Each number is 128 + 24 x the weight over its row's rms, rounded and kept within 0 to 255. Layers, rows and columns count from 0. The size above them is the row's rms in percent of the matrix's.

# layer 3 MLP up, 448x160, rms 0.0653, rows 439-447, columns 0-159
size [106 112 104  96 110  99 104 102  96]
[[128 146  97 138 139  96 147 137 111 126 141 108 132 115 134  87  90  93 107 136 107 108 144 130 163 128 140 121 128 107 111 140 118 103 125 111 168 128 119 142 120 112 125 152  92 156 138 102  84 129  66 153  99 121 111 107 107 133 143 127 128 126 142 115 123 142 120 108  72 103 130 186  96 164 144 147 101 172 138 114 125 146 115 124 118 154  85 143 100 141 143 143 140 138 126 155  77  83 191 143 110 151 123 125 103 143 149 150 147 123 122 132 162 144 117 113 134 104  51 152 154 129 153 135 167 176 125 116 171 153 121 130 106 171 164 118  95 110 119 127 151 135 185  78 115 145 123 123 137 137 152 165 147 119 125 121 122  92 129 128]
 [121 109 118 134 130 124 152 114 135 101 105  98 167 153 125 130  91 140 125 172 131  88 126 101 168 117  86 151 144  89 140 170 141  46 161 107 150 156 140 146 128 158 138 145 110 122 116 102 141 128 161 125 110 118 121 141 141 118  98 120 138 126 137 138 124 104 146 133 120 124 102 184 107 117 115 133 109 104 104 119 122 158  96 103 134 107 122 145 161 122 102 126 134 120 134 168 131 149  93 174 171 151 123 101 154 142 179 101 130 147 142 139 175 131 151 119 107 104 139 100 178 128 123 129 106 124 153 149 106 190 102 106 109 133 126 138 110 134 136 154 153 101 164 115 164  75 138 121 139 158 139  85 134 162 121 143 117 112 184 142]
 [128 132 125 172 113 142 116 120 100 175 172  93 173 165 153 130 151 161 151 141 107  90 137 138 148 116 130 131 126 101 155 178 120 140 132 168  98 152 111 139 177 172 151 139 152 159 140 112 126 131 114 143 103 133 108 133 147 104 147 142 108 121 162 107 141 189 104 144 132  93 129  87 118 147  97 137  90 116  88 127 153 129 109 133 146 131 131 109 132 119  91 150 129 129  93 140 162 127 118 102  92 150  84 136 109 153 132  91  89  91 128 142 141 138 125 149 148 111 145 132 142 140 149 102 128 112 128 137 101 142 121 158 127  89  83 134 120 139 134 107  99 110  70 119 144 142 161  91 152 156 203 133 120 138 104 124 138 162 141 127]
 [160 117 143 160 111 124 167 109 126 166 106  78 116 104 181 156 147 144  77 154 120 126 136 146  89 105 115 149 164 135 119 126 113 137 121 149 172 132 136 144 141 121 111 144  99 107 128  88 175 122 172 125 126 137 131 110 120 123 107 123 103 168 143 145 133 122 101 135 104 124 101 111 159  82 153 139  98  95 157 131 166 145 157 112 105  91 166 145 151 125 114 177 112 123 107 145 127 164  85 135 146 135 152 119 141 150 164 148 153 122 128 135 157 137 130 111 154 119 148 105 119  90 116  91  92  89 161 158  81 135 132 154 120 124 145 167 118 159 106 122 179  95 158 133 127 132 107 110 157 180 132 113 140 150 154 126 121 119 103 135]
 [173 113 129 110 144 140 128 129 124  99 133 139 164 113 123 114  78 136 171 134 104 158 108 161 128  82 128  89 128 110 159 109 151 127 118 114 119 113  95  88 174 127 124 122 166 129 113  95  91 160 136 128 147 138 123 149 157 120 164 162 138  89 115 148 131 161 142  98 177 107 141 104 148 120 146 138  58 113 117 134 126  98 130 162  94 142 126 133 112 132 141 142 137 144 142 108 179 129 129 152 150 152  84 157 129 124  88 156 114 148 152 117 104 114 165 105 167 136 152  98  62  83 111 150 141 122 162 148 124 136 160 126 123 133 103 170 145  91 120 124 117  97 129 134 172 138  93 100 157 114 117 100 125 139 113 151 124 118 120 132]
 [106 113 138  89 129 135 122  93 167 127  99 170  97 140  97 108 140 128 110 154 134 101 142 161 108  91 153 121 112 142 125 105 133 137 156  89 124 133  81 118 148  88 157 141 147 121 108 173 128 109 119 111 103 159 150 127 134 120 125 123 117 118 140 117  81 137 104  86 121 119 148 141 144 169 116  97 180 124 103  93  81 137 153 120 102 147  73 112 177 151 133 123 148 143 127 116 108 150  96 167  90 157 110 113 132 139 172 163 129  88 172 138 126 103 112 118  87 128 110 140 116 137  83 158 145 121 124 129 111 173 143 125 160 153 117 111  95 126 123 138 149 164 171 144 133 126 145 108 149 121 108 167 149 134  94  93 121 134 107 164]
 [133  91 123 153 102  86 155 131 121 116 111 175 158 137 122 135 157 117 114 116 102 150 145 131 109 106 158 129 131 138 151 140  96  74 107 131 129 147 169 149 128 121 116 107 150 124 178 100 105 115  95 121 123 145 140 116  96 118 118  81 122 122  88 155 199 109 146 138 152  92 127 137 113 117 131 101 139 125 179 170 146 174  87 103 139 131 129  87 159 150 129 136 166 152 149 174 133 122 125 103 148 128 180 144 127 156 107 145 134 104 102 125 128 164 105 160 174 106 118 140 132 123 158 173  86 105  93 141 145 134  98 101 148 107 149 122 127 130 136  90 147 144 130 144  92 119  88 101 104 112 117 131 145  95 134 154 135 113 139 121]
 [148 162 135 194 142 126 171 128 144 113 118 125 128 159 123  89  99 100 107 103 170 112  99 157 149 118 110 112 101 145 167 150 149 127 123 163 109 145 128 121 152 132 180 115 116  96 146  76 115 139 106 172  96 113 137 127 151 123  97 145 128 116 114 173 139 126 110 127 123 104 106 141  99 157  94 132 113 144  64 142  97 142 123 165 178  88 153 121 121 151 100 104 112 136 108 166 166 124 156  92 103 131  65  78 147 122 112 120 116 132 153 114 102 156 109 133 114 129 128 136 113  67 135  92 130 127 139 168 129 156 111 145 118 161  92 126 100 150 120 124 122 114 139 139 171 141 127 115 128 115 109 122 127 111 108 143 106 126 130 122]
 [132 107 130 157 138 184 121 149 127 148 140 127 151 134 112 162 158 108 142 161 105  86 128 103 132 155  50 139 142 158 166  93 131 107 130 145 122 165 139 133 134 119 153 146 104  94 125 141 115 129 137 118 137 131 107 137 155  96  93 165 124 150 147 119 117 126 161 123 109 135 142  93 138 146 163 111 137 101 155 155 115  93  81 112  99 157 118 128 185 124 147 100 138  97 152 100 103 116  86 119 149 134 164 114 171 122 144 187 127 143 115 164 143  87  90 122 122 133 139 120 121 134 131 129  71 132 136 135 111 135 108 167 101 116 124 156 144 148 109 118 154 133  59 115 139 128 122 132 156 134 112 126 165 164 115 137 148 117  91  91]]
# layer 3 MLP down (transposed), 448x160, rms 0.065, rows 439-447, columns 0-159
size [108 100 103 104 115 101  90 105  98]
[[154 128  90 142 129 127 145 151 113 109 135 142 134 144 175 107 155 118  91 129 162 103 122 124 150 144 123 123 150  96 158 114 111 124 107 129 151 114 117 108  99 133 122 130  80 119 102 123 140 168  86 163 131 149 104 110 188 134  95  90 156 152 135 157 166 136 117 124 107 145 121 136  95 148 123 145 123 145 100 109 183 154 147 125 132 156 116 177  94 132 134 164 152 151  64 109 111 100 152 139 137 128 164  64 100 106 147 121  98  99 131 122 139 128 100 120 113 173  98 137 131 136 134 136 134 134 102 124 177 155 125 141  94 172 147 178 119 139 138 153 125 115 163 118 133 112 144 139 134 175 128 116 178 108 129 154  86 118 130 146]
 [ 90 160 118 137 105 132 102 165 118 127 129 125 140 100 137 128 146 116 105  88 123 120 128 144 117 165 146 101 137 122 131  82 108 189 133 144 151  94  68 147 133  89 134 112 138 122 147 121 166 138 113 142 108 109 104 151 159 144 149 135 134 130  95 128 124 140 114 151  93 110 107 118 119 123 172 119 142 149 150 106 123 154 133 169 112  93  92 144 103 146 121 132 114 154 150  80 107 158 165  88 102 127 130 137 102 111  91 175 147 125 127 134 108 125 127 148 146 169 103 163 130 146 102 147 126 110 122 102 126 109 120 115 131 140 106 140 176 115  77 122 116 191 138 139  96 139 142 124 119 105 143 165 116  73 155 153 193 150 100 100]
 [ 91 100 136  92 137 125 126 137 155 156 143 142 108 154 181 124 126 155 105 132 127 127 127  85  69 146 114 141 169 149 117  93 108 134 148 152 114 121 109  66 131 136 142  91 180  99 163 110 168 127 133 133 165 110 137 124 108 135 101 107 170 159 112 131 136 156 167 110 125 114 156 140  97 138  94  99 180 122 112 159 164 150 169 126 145 123 145 100 133 135 121 143 115 122 135 131 124 127 124 114 147 145  98 163 154 132 132 114 133 126 180 138 142 133 147 142 128  97  62 113 186 132 179 140 123 129 121 105 124 119 117 164 122 125 112 153 123 108 131  73  82 129 112 135 120 157 142 124 148 118 132 140 112 132 168 150 164 151 155 123]
 [129 152 155  63 129 147 177 158 140 139 132 131  85 166 142 159 112 150 177 115 143 163 160 204 114 148 105 120 109  81 155 131 173 124 124 121 119  82  92  91 163  97 120 107 121 140 112 155  98 125 155 128 132 118 129 144 134  96 100 152 135 135 125 122 139  98 129 123 155 135 144  96 131 146 140  89 105 133 121 101  99 139 115 146 133 139 110 154 119 112 109 144 120 156 146  95 172 145 116 161 118 162 150 120 120 108  82 106  96 113 150 122 132  89 103 116 110 124 116 124 128 163 163 107 134 118 138 115 129 122 130 122 127 108 164 123  96 123 139 113 105 180 124 129 152  94 121 186 102 113 151 119 103  90  94 145 104 102 143 127]
 [152 140 124 121 152 125 145 105 131 115 131 111 145 162 135 163 150 151 172 107 140 156 113 156 146  89 156  86 116  97 102 120 125 113 163 110  94 132 113 111 133 126 153 141 146 105 147  99 148 142 149  95 133 160 100 125 193 165 205 166 148 154 136 157 126 147 135 111 180 133 143 109 154 170 167 167  96 126 105 109  98 154 132 141 108  87 108 116 136 148  93 129 154 185 136 131 130 140  97 131 161 120 137 137 135 124 105 116 132 150 150 140 137 119 127 116 122 117 128 122  76 110 147 118 132 109 170  99 119 105 101 148 152 138 121 115 125 105 145 122 158 115 134 101 136 140 142  75 166 138  70 128 152 109 117 117  87 125 141 101]
 [105  74 145 157 151 123 114 164 132 153 126 124 158 120 126 142 144 131 159  86 133 152 147  89 136 126 141 151 120 124  95 169 127 109 130 138 167 132 134 128 144 105  77  99 152 120 122 153 140 135 151 123 118 105 130  84 121 152 106 120  84 128  96 107 102  93 125 109 137 133 121 111 130 110 135 153  90 107 160 127 134 107 116  91 149 142 149 151 129 160  95 160 174 174 145  96 141  85  82 136 156 152  90 153 104 150 140 127  86 152 115 127 145 168 101 134 141  99 170 130 133 126 127 163 118 107 128 128 182 102 104 152 100 164  99 100 108  87 113 127 140  97 134  88 124 143 144  78 113 114 163 108 129 100 124 117 163 114 102 138]
 [109 186 120  96 161 167 114 120 155 178 141 138 109 100 101 142 126 131 121 165 107 113 133 124 139 116 107 153 159 153  84 142 124 148 143 137 131 124 121  95 144 174 133 143  78 110 111 144 142 162 141  72 139 144 106 108 134 119 148 163 149 147 121 113 122 148 140 114 152 145 135 100 122 174 177 141 118 125  86 144 120 106 121 157 160 134 131 149 125 178 143 112 109 139 153 123 143 159 158 160 123 107  83 109 134 143 148 123 106 151 132 142 162  82 167  80  60 118 118 113 136 134 135 108 139 182 160  81 104 124 124 142 125 119 125 144 136 121 136 145  83  90 110 153 168 148 126 129 156 127 117 120 115 148 136  88 144 145 130 117]
 [119 172 157 144 108 144 125 114 127 118 148 138 130 143  87 114 169  71 107 125 148  76 143 153  99 126  88 118 114 158 154 137  99 159 134 106  90  99 102 123 142  71 110 119  86 112 108 119 125 132 152 142 124 139  91 115 106 158 124 162  90 162 116 137 126 110 122 133 128 119 163 113  84 138 115 127 135 133  86 110 153 140 130 112 136 139 107 141 121 112 114 126 142 157  93 118 112 132 133  98  63 120 110 113 143  51 110 140 134 122 127 161 113 148 122 111  90 130  90  91 133 105 104 107 122 195 131 119 165 125 116 169 114 144 125 172 126 134  93 132 124 165 132 147 122 127 122 131 172 105 103 104  97 155 126 144  89 138 134 120]
 [108 153 105 157 105 126  66 110 148 106 124 110 136 113 101 134 150 166 154 121 136 110 105 102 159 108 113 145 130 112  85 102 126  89 132  91 170 128 169 127 149  99 106 160 136 159 119 105 128 131 118 133  93 111 110 122 121 134 141 166 126 122 132 138  98 197  98 137 106 116 144 107 114 144 161 152 103 141 135  91 123  83 148 127  88 117 156 128 127 133  86 168 129 152 137 100 123  87 156 140 143 104 118  78 121 129 122 149 132 104 147  95 128 147 107 145 132 138 135 120 115 110 129 154 156 173 107  95 163 123  84 117 101 107 108 138 141 135 133 152 157  65 118 105 132 145 150 143 134 108  78 139 133 160 161 140 134 134  69 159]]
# layer 3 MLP gate, 448x160, rms 0.0653, rows 440-447, columns 0-159
size [101 108  94 106 106  97 106  96]
[[101 121 117  95 138 121 119 135 109  97 177  74  92 111 150 108 132 145 126 132 128 149 117 115 109 125 148 139 157 137 136 106 114 118 133 111 120 113 177  94 105 105  95 126 159 155 134 128 117 156 128 134 125  64 162 121 148 135 122 118  96  75 158 115 105 119 100 147 149 111 151 125 137 102 108 139 124 162 131 112 132 129 175 130 108 172 170 164  92 152 143 119 183 147 122 167 110 111 149 149 177 156 141 104  93 182  81 113 121 114 142 133 119  96  65 115 133 131 163 115 133 129 159 130 138 134 123 139 118 164 132 170 152 149 153 129 120 107 179 162 122 122 128 103 118 111 103 129 145 101 114 129 111 118 134 157 138  93 116 169]
 [116 121 134 129 144 121 109 121 131 158 143  95 110 163 192 120 145 133 130 121 126 110 100 105 146  88  60 127 169 145 137 102 159 150 139 159 112 133 115  99 189 145 167  90 154 123 168 152 158 145 146 120  97 132 144 114 103 160  89 134 133 122  80  85 152 121 118 124 110 125 176 160 105 116 135 118 156 123 116 130 154 148 163 126 139 139 175 129 108 115 124 131  81 140 106 131 143 110 156 107 109 157 107 138 136 124 174 129  97 123 128 103 151  96 166 119 128 104 130 112  93 167 146 161 118  95 122 132 163 124 106 145 115 154 120 152 118  94 119 127 113  98 113 113 118 168 158 153  90 139 153 121 112 141 171 155 111 109 155 112]
 [114 142 128 114 114  97 150 105 125 136 121 121  84 106 127 132 134 147 115 149 113 155 162 155 136 162 119 118 175  82 151 111 110 130 113  97 117  87 105 109 153 114 122 158 124 123 110 149 167 105 155 129 103 109  78 101 176  90  80 186 118 157 129 144 150  96 142 124  78 119 101 128  83 129 144 115 118 175 109 154  93 156 127 158 105 129 137 144 106 126  96 151 140 185 152 112 103 148  95 110 104 129 144  90 172 117 112 112  97 120 132 100 155 103 121 149 144 107 105 147 120 149 176  80 120 134 129 125 121 146 145 128 119 135 152 157 117 130 145  97 124 149 163 127 108 116 104 147 144 110 140 144 139 108 111 151 160 100 172 152]
 [110 116  90  96 120 137 106 119  95 148 177 113 134 106 154 170 128 144  83 108 145 138 120 153 119 145 158  85 111 174 127 150 151 135 108 133 147 154 161 135 128 124 159 104 151 105 125 107 114 145 132 120 103 157 114 105 146 142 132 129 156  93  88 174 165 148 100 111 171 130 122 135 145 123 142 170 134  91 127 124 122 155  75 146 132  78 184 125 134 135 105 112 147 174 121  93  82 108 117 126 158 112 138 166 131 163  87 129  98 146 129 100 119 132 129  95 127 118 155 170 150 140 134 128 141 100 169 152 107 116 120 110 124 115 103 114 121 123 107 109 146 118 109 135 143 138  98  98 124 114 138 155 128 155  93 182  95  99 176 122]
 [131 142 124 132 136 149 149 100 128 137 118 136  75 124 151 113 126 157  83 138  97 127 126 151 158 136 149 128 123  86 121  67 120 182 105 124 134 136 108 143 160 119 125 158 121 120 110 121  92 121  94 112  76 141  88 111 115 137 123 149 109 102 167 142 124 169 112 120 154 138 129 149 150 182 114 126 167  97 103 109  96 141 131 127 105 141  98 108  97 119 141  90 128 124 136 132  97 147 162 128  98 107 149 169 152 167 135 152 192 120 129 132 122  99 164 116  72 156 124  88 103 106 113 131 151 134 119 118 106 134 122 148 139 105 137 135 126 180 114 120 130 167 159 192 109 127 109 163 159 108 102 150 115 148 137 115 142 128 103 109]
 [143 148 117 145 125 153 138 104 109  92 135  91  78 120 125  92 139 140 103 135  87 149 129  95 153 123 185  92 140 168 158 123 103 137 154 171 121 116 116 129  82 109 134 147  98 137 122 137 114 141 168 105 107 139 123 153 110 134 141 111 108 153 151 124 139 159 177 184 122 113 116 129 159 182 121 133 119 148 137 156 135 123 108 134 110 115 146 170 143 141 146 166 152 110 138 100 108 113 102 182 137 121  74 138 157 120 125 124 184 130 140  95 120 162 145 118 128 106 109 129  99 116 104 137 168 131 104 145 152 170 135 112 144 112 161  93 109  99 135  99 117 178 151  90 141  82 111 138  93 137 100  98 136 129 130 127 108 144 131 136]
 [149 110 111 103 129 156 136 171  98 141  96 147 136 134 118 168 132 112 121 140 110 147 137 128 145 184 140 120 107 153 156 145 114 149 125 150  99 151  98 136 117 114 112 116  70 148  76 100 129 124 126 128 146 151 165 167 112 109 160 101 133 122 160 152 114 115 102 103 124 169 131 108 133 105 169 119  93 103 146 142 125 152 138 163 149 171 118 112 122 111 142 122 157 136  85 152 135 164 121 138 104 136 121 148 157  98 157 129  96 143 105 149 155  87 146 179 138 131 119  81 124 137 175 102 154 141 135  77 131 136  84 125 120 123 151 121 148 143 139  91  98 149 112 111 107 119 148 116 135 151  85  79 128  91 149 162 146 150 141  79]
 [102 128 126 131  91 112 124 160 147 148 102 118 124 117 141 111 133 130 103 166 151 109  81 102 148 103 107 154 150 123 136 131 109 112 127  94 124 125 174 116 149 129  86 160 123 132 103 151  89 108 157 106 117 132 137 151  89 137 121 127 126 103 157 158 151 171 119 130  94 185 150 120 152 137 122 129 158 119 143 106 137  91 156 132 128 158 163 137 108 149 151 128  89 128 134  95 110 100 118 106 104 111 141  83 101 153  87 120 128 127 112 107 133 151  99 174 124  97 129 142 108 116 152 109 152 176 126  95 142 153 116 130 124 101 104  98 149 156 137 133 101 125  83 116 155 149 157 152 119  86  46 150 113 165 133 166 156 100 111 105]]